{"n_head": 2, "n_kv_head": 1, "positions": "rope", "rope_base": 10000.0, "rope_fraction": 0.5, "bias": "none", "init": "uniform", "init_std_down": 0.0695, "lr": 0.0069, "beta1": 0.95, "grad_clip": 0.5, "schedule": "wsd", "decay_shape": "linear", "train_tokens": 185200000}
Each number is 50 + 12 x the weight over its row's rms, rounded and kept within 0 to 99. Layers, rows and columns count from 0. The size before them is the row's rms in percent of the matrix's.

# down: layer 19 MLP down (transposed), 256x96, rms 0.0694, rows 218-255, columns 48-95
# gate: layer 19 MLP gate, 256x96, rms 0.0692, rows 219-255, columns 48-95
# up: layer 19 MLP up, 256x96, rms 0.0697, rows 219-255, columns 48-95
down218 100:41 61 50 69 30 50 36 39 57 56 40 64 70 60 48 65 54 37 56 62 35 47 55 44 44 64 46 60 59 48 51 24 25 70 42 56 51 69 43 65 39 30 40 63 32 66 52 37
gate219 099:44 48 49 52 42 44 41 31 42 43 52 30 40 58 54 50 25 54 59 50 48 48 33 40 46 56 32 46 60 48 44 37 49 37 49 64 66 52 68 68 39 41 47 44 46 35 55 55
up219 099:51 34 55 65 55 50 41 55 53 62 70 50 38 29 52 59 60 49 44 60 53 44 62 51 42 55 60 42 33 51 33 48 43 41 51 17 52 36 45 54 43 47 65 53 42 51 58 60
down219 097:34 53 48 45 21 43 31 45 61 35 64 42 55 40 74 65 40 28 53 55 48 50 45 52 72 41 53 59 67 38 62 50 64 41 40 41 50 67 63 61 56 54 21 44 35 48 68 52
gate220 105:46 50 51 52 61 54 49 30 36 60 31 46 50 60 59 52 44 40 67 68 73 44 51 61 59 52 64 47 49 35 54 27 51 52 54 68 43 30 49 42 44 86 41 55 34 54 54 39
up220 099:53 39 48 32 51 53 41 40 46 60 43 47 47 60 38 43 43 53 43 34 74 70 47 60 11 43 43 62 52 45 64 47 49 51 32 42 39 58 43 41 37 52 46 19 55 46 49 34
down220 101:43 71 46 39 71 52 23 55 39 34 38 76 26 45 31 41 60 44 69 65 52 55 36 65 46 54 58 52 35 66 26 60 48 56 48 22 37 44 45 38 56 50 43 49 66 62 38 72
gate221 108:59 46 46 48 43 53 62 61 40 27 45 58 56 51 41 61 33 41 58 47 34 56 49 69 33 61 60 19 61 64 28 57 39 68 76 45 57 22 53 65 32 48 37 43 40 59 63 48
up221 107:58 33 53 41 44 47 46 73 28 32 53 43 51 33 37 50 31 50 37 33 61 54 41 51 53 36 61 59 47 56 46 67 49 47 57 39 27 59 50 45 68 64 49 38 31 36 56 36
down221 104:35 61 44 73 45 66 47 42 64 54 61 64 49 47 58 45 33 44 52 62 70 33 39 41 50 44 46 49 56 65 61 58 43 41 62 38 58 70 54 42 42 38 44 32 42 59 51 54
gate222 104:67 54 60 36 61 64 56 25 59 60 53 34 46 61 53 24 49 37 55 50 24 55 57 42 49 43 36 31 49 69 32 57 53 60 43 45 44 60 32 53 41 68 68 51 48 34 52 53
up222 103:45 61 47 55 67 51 38 65 26 51 32 51 41 60 29 47 39 59 53 55 66 33 50 71 40 49 53 65 42 37 46 37 39 48 47 68 44 78 47 46 58 50 48 27 46 58 41 38
down222 101:46 58 58 36 59 63 47 43 39 45 58 42 46 45 66 64 35 60 52 60 53 65 51 38 66 45 41 41 50 48 70 18 57 63 58 60 67 80 27 57 70 34 53 59 60 47 50 68
gate223 084:43 48 61 67 55 40 56 62 50 56 46 31 34 44 47 59 52 80 50 43 43 29 51 57 55 33 33 40 49 52 44 49 45 35 45 52 64 61 47 47 39 52 39 41 48 68 56 50
up223 086:54 57 38 71 61 59 59 44 41 32 32 44 51 46 56 70 43 49 59 54 42 60 44 36 41 52 59 50 59 40 36 60 45 34 52 47 39 52 43 47 58 66 48 54 46 67 54 33
down223 089:49 67 68 65 46 48 49 59 49 38 32 51 52 75 50 57 45 63 71 23 36 53 78 42 48 46 53 58 64 33 29 56 46 46 53 55 73 39 41 38 47 62 44 49 67 60 50 44
gate224 101:67 38 59 53 37 40 63 72 34 72 65 25 28 65 27 40 58 60 59 56 57 39 59 62 57 53 60 44 22 35 47 41 65 65 65 45 51 26 40 68 61 50 49 51 51 36 51 54
up224 100:48 27 54 62 67 26 71 35 59 22 47 57 56 39 51 43 48 44 57 41 62 52 48 54 52 60 54 57 51 69 59 67 58 54 39 28 72 50 35 57 40 55 81 32 53 49 41 42
down224 097:64 75 55 39 40 68 46 53 58 60 42 62 69 59 43 33 70 46 66 64 47 62 34 62 52 57 27 49 57 30 45 48 50 63 38 47 46 48 62 50 47 43 39 50 40 47 68 60
gate225 109:50 42 64 17 57 59 39 68 50 46 55 47 49 54 53 59 56 40 49 49 73 36 78 47 47 53 72 28 50 38 51 40 38 45 41 63 56 52 62 38 44 50 51 69 45 40 51 60
up225 107:51 47 54 49 64 49 57 55 64 68 51 38 53 70 58 41 72 55 55 44 54 68 62 81 62 43 49 40 61 28 48 48 56 38 47 47 44 25 43 27 75 62 79 51 64 45 57 44
down225 106:49 59 34 41 45 48 31 38 58 57 54 39 41 21 47 48 24 34 37 58 53 54 68 45 54 31 55 38 58 41 65 60 45 32 57 55 44 75 35 54 63 56 32 53 45 47 58 62
gate226 082:61 38 29 51 59 47 26 50 65 81 33 45 51 61 55 57 38 65 60 60 28 61 65 54 47 60 41 56 27 36 49 43 47 39 56 28 42 39 39 41 74 40 39 45 50 45 49 29
up226 091:70 40 50 58 65 41 40 58 48 31 46 40 62 56 44 32 43 33 52 34 34 77 48 40 58 43 64 16 82 42 61 43 40 35 40 46 47 45 43 37 40 50 72 32 44 44 45 62
down226 090:68 47 49 56 34 49 44 46 47 60 45 47 53 44 47 65 57 73 49 46 46 24 64 44 34 70 61 55 27 50 58 46 40 54 58 44 51 49 45 50 57 29 68 59 56 58 42 38
gate227 096:29 35 56 65 34 59 31 40 46 55 61 58 44 71 50 29 57 30 44 56 36 72 51 49 67 50 48 38 53 32 49 75 55 36 53 53 49 31 66 36 58 45 57 59 45 37 43 47
up227 093:41 47 54 47 34 60 44 65 26 45 51 49 44 46 53 54 62 75 54 44 61 54 52 65 44 47 54 58 44 39 49 66 43 49 33 58 52 33 41 51 64 42 68 66 68 44 69 73
down227 091:17 45 47 53 66 24 34 68 59 60 37 39 46 35 56 51 35 53 67 41 58 47 49 51 52 41 35 53 53 45 61 40 30 64 41 49 44 58 23 49 61 39 53 51 38 64 80 30
gate228 105:54 47 41 44 50 44 53 47 59 60 50 70 45 46 37 56 28 19 58 46 39 51 68 70 53 35 54 42 72 64 39 40 46 45 48 61 69 50 64 49 55 56 25 56 34 74 58 47
up228 107:70 44 51 42 53 50 66 50 77 55 51 74 57 63 51 31 34 31 33 38 50 64 50 40 56 58 32 53 34 38 30 43 39 47 45 39 54 40 63 56 60 72 48 51 38 45 66 63
down228 095:51 63 58 52 34 33 54 46 53 28 31 45 42 42 45 22 55 50 44 68 29 50 55 40 38 54 72 56 41 50 58 42 59 61 72 50 43 45 55 51 45 41 46 35 58 45 38 63
gate229 100:40 59 35 37 46 72 40 44 57 58 55 77 30 63 41 47 42 78 47 50 43 24 50 56 40 69 46 47 51 52 34 66 68 46 34 40 44 66 57 63 49 36 55 54 34 35 37 53
up229 106:47 80 47 75 47 52 49 65 54 62 51 68 05 34 61 63 63 65 53 63 40 37 50 43 61 46 56 55 40 52 44 73 58 29 69 35 47 46 48 40 59 68 45 40 49 60 63 48
down229 100:47 51 30 40 33 68 56 56 19 64 49 60 34 51 52 46 55 51 16 74 56 31 46 38 40 44 48 41 59 39 46 48 52 39 41 52 34 41 25 46 62 67 59 57 46 53 79 62
gate230 108:39 55 55 64 38 28 55 53 44 45 78 63 73 59 40 52 42 35 51 36 64 52 40 66 49 50 57 59 50 32 34 64 49 66 53 48 59 41 76 54 59 45 64 45 35 50 43 59
up230 094:49 57 45 52 41 72 48 32 55 42 36 49 40 28 44 56 60 61 46 62 61 42 53 41 57 59 52 73 22 42 31 61 55 62 62 43 46 21 52 56 35 38 40 56 62 49 45 42
down230 112:50 41 59 58 55 66 41 41 65 30 32 60 40 59 47 48 42 64 47 33 46 60 46 67 64 70 55 35 56 61 37 45 56 57 70 46 57 47 51 44 29 41 61 56 57 40 32 75
gate231 094:59 33 52 53 48 53 69 60 28 63 44 59 46 41 54 44 48 53 40 27 60 77 56 50 71 36 52 44 50 48 38 42 49 66 53 55 62 27 68 55 49 45 57 67 59 46 41 56
up231 092:34 50 38 61 55 49 42 40 65 53 51 55 59 26 34 40 49 42 55 66 35 38 35 47 35 47 43 19 52 58 70 57 49 43 51 45 41 74 27 45 56 38 46 51 52 48 40 39
down231 100:43 36 63 57 38 62 46 50 63 60 49 62 53 49 42 45 27 44 62 41 62 62 52 66 59 36 43 59 44 47 47 47 34 36 35 66 66 22 75 45 67 63 30 62 46 63 61 58
gate232 099:42 50 36 46 34 58 30 49 36 58 63 51 34 48 26 41 27 35 55 64 39 61 38 60 61 56 49 47 37 38 38 41 51 35 58 44 51 27 68 33 71 48 48 57 73 54 52 38
up232 107:36 41 48 51 41 33 70 44 60 60 44 56 26 58 56 45 43 38 50 69 43 54 49 50 37 59 47 31 48 65 36 45 39 47 39 63 47 56 34 70 55 54 60 60 48 43 44 47
down232 098:63 49 43 61 60 47 48 65 49 54 51 35 60 43 41 40 75 50 51 53 60 56 58 38 72 43 51 59 45 34 60 61 52 43 65 58 44 46 43 56 54 52 33 50 49 52 75 66
gate233 101:41 46 57 38 47 26 40 53 59 59 45 49 60 57 52 52 52 60 35 41 52 58 56 28 52 48 47 59 39 47 57 31 32 49 33 60 52 77 65 54 63 64 34 44 54 57 36 42
up233 102:45 47 48 36 70 63 33 64 40 41 61 48 28 50 50 58 48 45 42 60 33 62 59 50 54 49 57 30 49 43 39 63 55 53 62 47 39 66 52 68 30 29 49 42 51 25 64 67
down233 101:36 50 47 45 46 50 60 46 53 53 52 53 60 44 41 38 53 60 40 48 44 50 45 61 54 34 50 44 39 69 47 61 60 40 92 64 57 54 43 22 48 66 50 56 37 36 45 87
gate234 112:54 53 55 41 48 58 51 53 54 45 52 38 52 44 26 61 35 44 48 66 48 40 58 58 54 51 50 61 33 45 47 69 42 44 67 54 62 31 59 44 33 50 55 50 51 57 48 63
up234 105:43 54 31 36 51 42 55 48 62 41 43 64 39 42 69 82 45 33 28 49 50 37 56 53 55 35 52 36 59 39 58 42 45 37 70 73 40 62 13 48 25 39 41 47 56 63 57 55
down234 108:53 56 61 43 24 55 54 67 27 50 51 51 54 65 35 59 54 71 62 45 26 53 54 55 52 47 50 74 33 51 42 57 36 65 37 76 52 40 46 54 54 51 30 59 60 35 24 40
gate235 105:52 59 43 55 70 66 69 67 52 64 43 57 54 55 50 29 66 44 65 31 50 36 56 56 48 69 22 40 33 64 54 63 45 32 31 51 30 40 53 57 43 37 64 63 65 47 78 31
up235 106:52 35 54 52 56 39 46 40 62 65 64 82 69 41 65 66 35 52 43 67 32 65 61 43 44 31 44 11 57 53 49 41 71 54 54 45 51 48 44 47 39 52 44 54 49 44 27 56
down235 108:44 46 25 47 54 40 63 59 64 72 54 40 59 34 71 49 50 42 46 63 33 40 58 56 72 49 39 56 42 53 48 53 27 23 38 53 61 56 61 60 51 45 39 53 41 59 69 38
gate236 104:43 52 26 70 50 65 75 63 38 54 52 43 64 38 27 59 39 57 39 38 44 56 52 63 58 23 37 20 40 60 31 51 64 60 60 63 47 49 59 61 42 56 47 50 62 52 35 33
up236 101:64 47 74 44 51 45 33 51 50 58 52 34 25 47 64 50 81 56 52 42 67 41 48 51 45 67 57 55 54 46 74 57 60 59 58 46 52 52 45 61 28 36 32 36 46 29 70 59
down236 103:53 49 41 58 47 50 70 62 35 48 63 70 51 50 45 55 52 62 47 52 43 67 51 40 40 32 53 45 51 36 41 58 44 43 70 66 34 27 61 45 22 54 62 46 72 48 70 67
gate237 093:37 36 48 48 42 63 60 36 63 46 43 52 50 43 57 41 95 55 57 52 42 60 48 58 57 45 43 55 56 82 59 77 62 50 57 52 71 62 56 41 33 43 38 65 67 60 48 69
up237 096:58 52 50 59 43 64 24 49 45 47 49 52 64 37 29 58 63 49 61 42 71 61 66 56 64 36 56 31 45 58 55 60 53 41 52 54 52 57 49 43 48 55 59 55 52 53 50 45
down237 094:48 71 48 44 50 47 66 38 55 56 39 37 55 58 64 64 57 55 65 46 45 69 59 45 64 58 28 42 52 52 67 37 40 30 28 58 50 54 60 41 30 59 44 56 55 60 64 37
gate238 091:58 57 55 41 50 53 39 53 66 39 56 48 57 41 68 41 61 42 42 47 34 52 43 57 61 61 78 52 33 51 63 65 42 45 61 60 36 58 46 44 41 28 33 54 45 63 36 73
up238 095:52 48 56 45 64 43 62 46 37 58 55 59 39 35 41 33 60 37 33 19 49 33 59 56 67 40 74 54 64 58 43 61 39 20 34 50 72 56 46 33 59 52 52 44 37 48 58 71
down238 088:48 35 47 56 45 59 28 44 75 61 47 47 49 64 67 60 53 48 51 47 48 43 54 56 36 71 43 42 31 54 47 53 35 52 56 58 55 54 35 57 64 36 55 79 65 55 80 40
gate239 085:42 39 57 74 68 56 57 29 48 60 67 52 42 45 67 28 45 60 66 34 38 59 62 51 40 55 67 29 55 32 46 33 39 53 56 55 49 39 53 51 50 35 44 51 53 38 44 75
up239 098:47 70 66 48 52 65 63 43 49 46 71 39 41 54 42 44 43 50 43 41 73 45 43 56 41 60 43 45 68 48 39 60 37 37 41 58 80 30 44 30 39 27 60 55 36 55 40 50
down239 089:46 67 49 50 85 45 28 52 43 51 56 37 48 51 52 54 53 27 51 68 52 34 57 31 38 68 60 67 41 50 64 48 56 48 38 43 44 79 43 38 51 51 56 54 57 40 67 46
gate240 099:24 48 51 29 52 53 45 48 48 38 53 46 52 36 48 48 38 39 61 69 50 58 55 60 23 55 56 26 46 31 44 66 65 60 54 58 50 53 84 44 70 26 54 29 49 43 40 48
up240 099:51 55 46 26 77 70 36 59 41 66 32 37 57 38 41 68 31 47 59 60 51 46 57 63 45 51 67 45 39 43 41 61 52 54 55 57 56 71 67 60 69 38 73 31 54 44 47 61
down240 101:50 46 52 45 66 54 44 28 64 62 65 49 69 51 50 64 61 61 58 56 48 61 47 50 43 57 36 67 47 46 32 41 51 48 60 50 60 57 51 63 42 49 47 53 35 38 30 40
gate241 101:45 76 54 60 65 56 13 40 46 51 44 78 64 51 32 36 68 62 59 64 34 65 52 43 52 76 53 65 57 35 45 48 44 45 52 66 65 43 54 51 48 60 46 51 52 52 59 46
up241 093:39 42 50 50 66 54 38 51 59 39 51 48 44 44 45 55 59 53 41 67 30 38 59 60 62 61 62 65 48 37 34 51 57 46 84 51 62 41 45 68 68 54 35 53 72 40 69 29
down241 100:52 51 39 49 52 60 34 45 45 53 38 61 51 53 33 21 39 50 39 37 59 45 66 59 46 55 24 52 59 46 60 56 61 45 67 30 47 63 49 59 45 47 52 48 47 70 47 67
gate242 099:45 62 24 53 44 37 44 39 17 30 44 53 26 33 40 48 48 70 39 60 60 50 69 33 58 41 59 57 42 63 44 66 39 50 82 33 50 64 53 37 61 42 52 47 67 65 37 51
up242 109:43 44 53 60 57 42 36 45 52 56 63 58 54 61 45 38 68 41 47 72 53 57 67 66 59 49 37 47 55 62 53 77 58 39 57 27 57 53 61 64 61 42 66 30 25 65 40 32
down242 109:35 45 59 63 43 57 45 33 42 49 61 61 55 46 47 60 48 53 45 51 50 36 41 26 49 59 50 46 48 42 44 55 52 61 46 49 52 46 38 60 47 31 59 37 38 58 68 34
gate243 104:64 57 63 55 47 47 35 49 50 40 47 45 36 36 42 50 65 60 40 53 50 49 34 72 53 81 46 49 68 46 52 41 52 49 43 45 35 66 70 55 52 56 48 45 16 60 51 39
up243 103:64 60 46 55 50 38 59 53 40 44 56 52 52 58 31 50 23 61 50 63 41 59 49 48 47 59 47 51 42 29 41 42 34 48 51 48 77 49 47 54 54 33 56 65 56 47 45 56
down243 098:32 51 51 36 25 59 44 66 48 50 31 44 44 61 54 56 47 42 58 42 59 47 41 67 46 51 48 54 47 59 45 54 77 64 56 28 41 51 55 37 50 50 55 44 47 22 47 48
gate244 107:55 40 57 40 47 41 42 50 71 42 51 27 34 48 38 55 48 59 50 64 66 50 62 23 42 41 52 57 45 77 49 66 48 50 29 35 76 49 52 60 59 68 64 54 55 53 73 28
up244 101:49 28 47 53 54 49 31 57 58 65 52 39 69 71 62 48 39 41 57 62 60 56 85 35 54 82 62 52 65 44 59 57 24 33 48 57 33 61 53 53 50 61 52 54 57 39 48 44
down244 104:47 57 52 60 68 50 55 39 53 54 41 54 42 15 34 53 37 63 51 48 55 31 25 58 61 22 66 38 52 45 49 36 58 40 57 55 44 76 50 56 49 55 41 39 47 30 62 54
gate245 103:46 35 66 38 47 43 45 50 52 70 38 38 60 44 51 51 59 75 44 56 54 36 57 79 51 47 53 55 60 74 64 32 52 48 52 69 71 43 32 67 38 44 42 24 56 36 41 38
up245 104:54 46 69 52 41 51 81 63 53 51 45 32 46 44 44 54 32 27 45 55 41 65 30 63 36 42 60 54 63 37 64 52 53 47 57 50 50 33 51 55 49 42 55 45 38 59 65 60
down245 104:52 48 42 58 46 42 60 32 50 56 69 61 66 61 41 48 52 59 58 43 39 48 61 39 57 66 70 73 40 45 35 71 49 70 50 53 31 62 36 68 60 63 28 59 55 48 41 39
gate246 110:49 53 51 58 57 36 42 52 62 51 56 55 47 34 51 38 68 62 48 53 64 72 69 43 36 42 44 41 44 53 47 74 56 45 53 80 53 46 54 42 54 60 57 37 49 51 57 41
up246 108:50 36 55 55 46 50 35 52 34 54 47 54 47 40 45 58 66 69 55 61 53 41 31 31 43 43 59 48 48 32 54 44 44 60 40 57 58 46 37 75 52 33 38 47 62 53 38 64
down246 117:61 43 61 67 62 48 39 50 59 55 53 38 66 27 46 62 49 48 45 50 50 62 63 40 23 41 54 51 48 49 42 65 51 47 23 42 54 51 55 40 54 53 58 36 35 39 50 53
gate247 101:43 37 35 62 51 54 73 36 43 55 54 40 66 28 35 45 30 40 61 62 51 34 42 65 53 61 67 34 59 48 34 53 43 59 27 60 70 37 53 32 44 48 49 44 42 51 57 54
up247 101:31 58 53 38 34 53 47 44 53 47 49 63 65 47 56 70 49 37 54 64 63 57 61 49 50 52 63 37 57 47 48 25 42 39 46 69 50 48 33 42 41 49 51 74 59 40 45 54
down247 105:56 62 54 42 69 56 41 47 35 52 53 41 69 40 73 43 52 50 46 48 45 59 57 53 58 49 64 44 24 58 66 56 33 51 37 60 43 65 67 63 46 27 30 29 51 48 57 46
gate248 108:57 59 37 52 58 56 62 50 56 60 68 61 71 65 45 57 42 39 61 31 57 30 56 42 66 61 40 41 80 42 77 67 41 58 59 43 63 57 70 51 53 51 56 45 54 55 63 40
up248 111:46 38 52 27 53 37 36 65 55 36 64 49 51 54 39 51 56 49 42 66 43 82 56 65 24 69 41 37 46 47 62 31 88 45 48 55 61 43 44 65 38 59 44 72 71 47 45 39
down248 104:44 59 71 50 32 48 43 45 54 62 34 55 40 32 37 61 53 57 56 34 35 56 68 37 33 52 52 70 23 49 46 58 55 51 46 47 45 62 35 45 65 37 47 36 49 56 33 61
gate249 098:45 41 40 67 52 51 80 57 63 74 51 52 41 29 60 51 47 59 64 43 39 57 42 51 56 50 43 44 40 54 36 42 58 50 34 42 58 33 61 42 39 46 65 68 43 38 48 64
up249 100:38 45 18 25 42 66 48 52 52 51 58 53 65 50 41 28 44 51 29 15 24 34 70 47 33 37 47 45 55 45 28 54 58 53 53 48 41 37 53 61 72 42 63 45 43 47 59 50
down249 098:63 55 50 56 29 44 19 28 44 48 53 56 40 48 52 67 62 59 65 43 66 66 42 65 46 54 62 53 59 50 55 48 44 37 18 50 53 50 31 62 31 60 52 63 61 45 37 55
gate250 099:54 61 43 54 51 59 54 49 58 43 61 41 32 68 55 54 43 41 56 62 38 58 39 42 51 44 54 48 62 38 42 42 42 43 42 42 52 44 25 69 40 48 49 29 41 63 66 43
up250 103:66 39 40 46 51 59 42 57 57 48 39 52 77 71 53 54 60 48 48 65 40 44 62 52 45 54 41 40 46 52 46 48 65 44 36 48 60 45 76 36 23 44 38 76 60 47 54 31
down250 103:56 41 46 54 55 43 60 35 27 67 61 49 60 46 47 62 46 39 73 38 49 30 50 48 45 46 38 76 46 50 36 54 63 39 37 65 68 54 44 58 56 41 61 62 53 49 63 66
gate251 104:53 47 63 38 92 75 58 44 67 63 53 50 34 42 49 65 54 42 73 54 50 52 34 54 32 50 48 31 46 48 59 67 51 50 51 50 64 74 63 57 40 64 50 60 51 53 70 56
up251 109:47 35 48 66 32 48 41 34 42 49 29 78 57 63 61 50 28 45 71 44 44 54 41 40 58 62 62 43 57 40 64 61 48 61 30 45 64 63 44 55 52 48 44 50 54 57 39 39
down251 110:33 55 52 58 51 39 50 41 26 53 72 39 36 40 40 61 61 54 49 51 32 48 68 64 41 47 58 63 47 50 68 56 60 41 62 31 54 48 69 66 54 43 43 53 61 29 76 26
gate252 092:53 52 54 77 55 50 65 55 54 71 44 63 50 31 69 70 51 63 48 53 34 53 53 69 51 52 59 46 53 48 57 58 60 53 47 65 29 39 30 36 51 70 69 36 51 72 49 40
up252 095:68 30 55 68 53 39 62 44 39 49 26 61 42 55 49 72 51 49 56 40 69 50 52 45 57 50 80 54 45 68 52 73 34 44 37 29 50 47 40 69 34 53 66 60 50 65 46 57
down252 093:48 28 67 54 67 23 70 65 64 66 36 59 55 50 58 50 48 75 54 28 60 69 61 49 54 41 61 37 43 36 48 74 51 65 45 46 60 38 56 53 65 55 38 57 35 52 26 30
gate253 056:39 56 51 49 56 60 50 38 40 63 83 76 79 64 20 39 53 45 53 63 62 75 48 40 49 45 55 54 54 56 62 50 43 55 33 40 63 50 40 44 50 34 53 62 62 57 51 55
up253 066:62 54 46 37 29 42 39 59 57 46 52 51 43 45 31 59 60 79 72 45 70 55 47 39 72 52 39 54 62 64 43 60 45 52 39 64 53 49 65 33 58 47 63 52 53 42 39 41
down253 068:62 48 39 44 49 42 56 65 46 40 43 43 31 57 61 53 55 69 55 38 44 46 55 47 54 62 45 56 40 72 49 53 26 28 64 84 48 53 45 43 70 51 47 68 70 52 68 38
gate254 110:47 33 32 37 53 45 46 54 38 42 43 37 72 48 35 42 40 63 55 66 70 36 53 62 30 48 54 65 51 66 21 36 51 43 51 57 52 08 55 35 51 44 44 63 53 32 45 61
up254 110:46 52 18 19 60 48 59 56 37 39 63 49 50 63 56 29 36 74 39 49 55 65 50 57 61 37 44 41 50 33 36 28 63 47 47 54 44 43 59 49 46 57 40 55 51 55 49 42
down254 110:52 46 62 65 60 75 20 48 53 77 41 62 63 31 32 49 55 45 52 54 48 42 67 71 65 68 26 40 45 48 49 55 37 50 41 50 53 74 44 52 59 52 70 40 52 50 47 55
gate255 103:48 55 55 44 42 58 57 46 34 62 48 45 65 48 54 49 34 61 29 17 66 48 34 50 67 40 63 38 51 47 49 45 60 58 33 39 52 79 44 50 28 55 39 25 40 37 32 50
up255 088:54 46 43 56 29 50 53 41 36 35 36 54 51 44 38 63 36 63 62 47 34 62 39 61 48 62 60 62 34 68 60 46 47 46 44 62 48 58 62 40 43 43 31 38 66 44 35 56
down255 104:43 70 46 42 62 75 37 48 42 42 29 47 64 24 43 56 61 55 46 57 37 61 36 67 52 48 28 55 38 60 53 64 55 49 22 56 60 41 51 64 53 22 70 40 38 48 38 60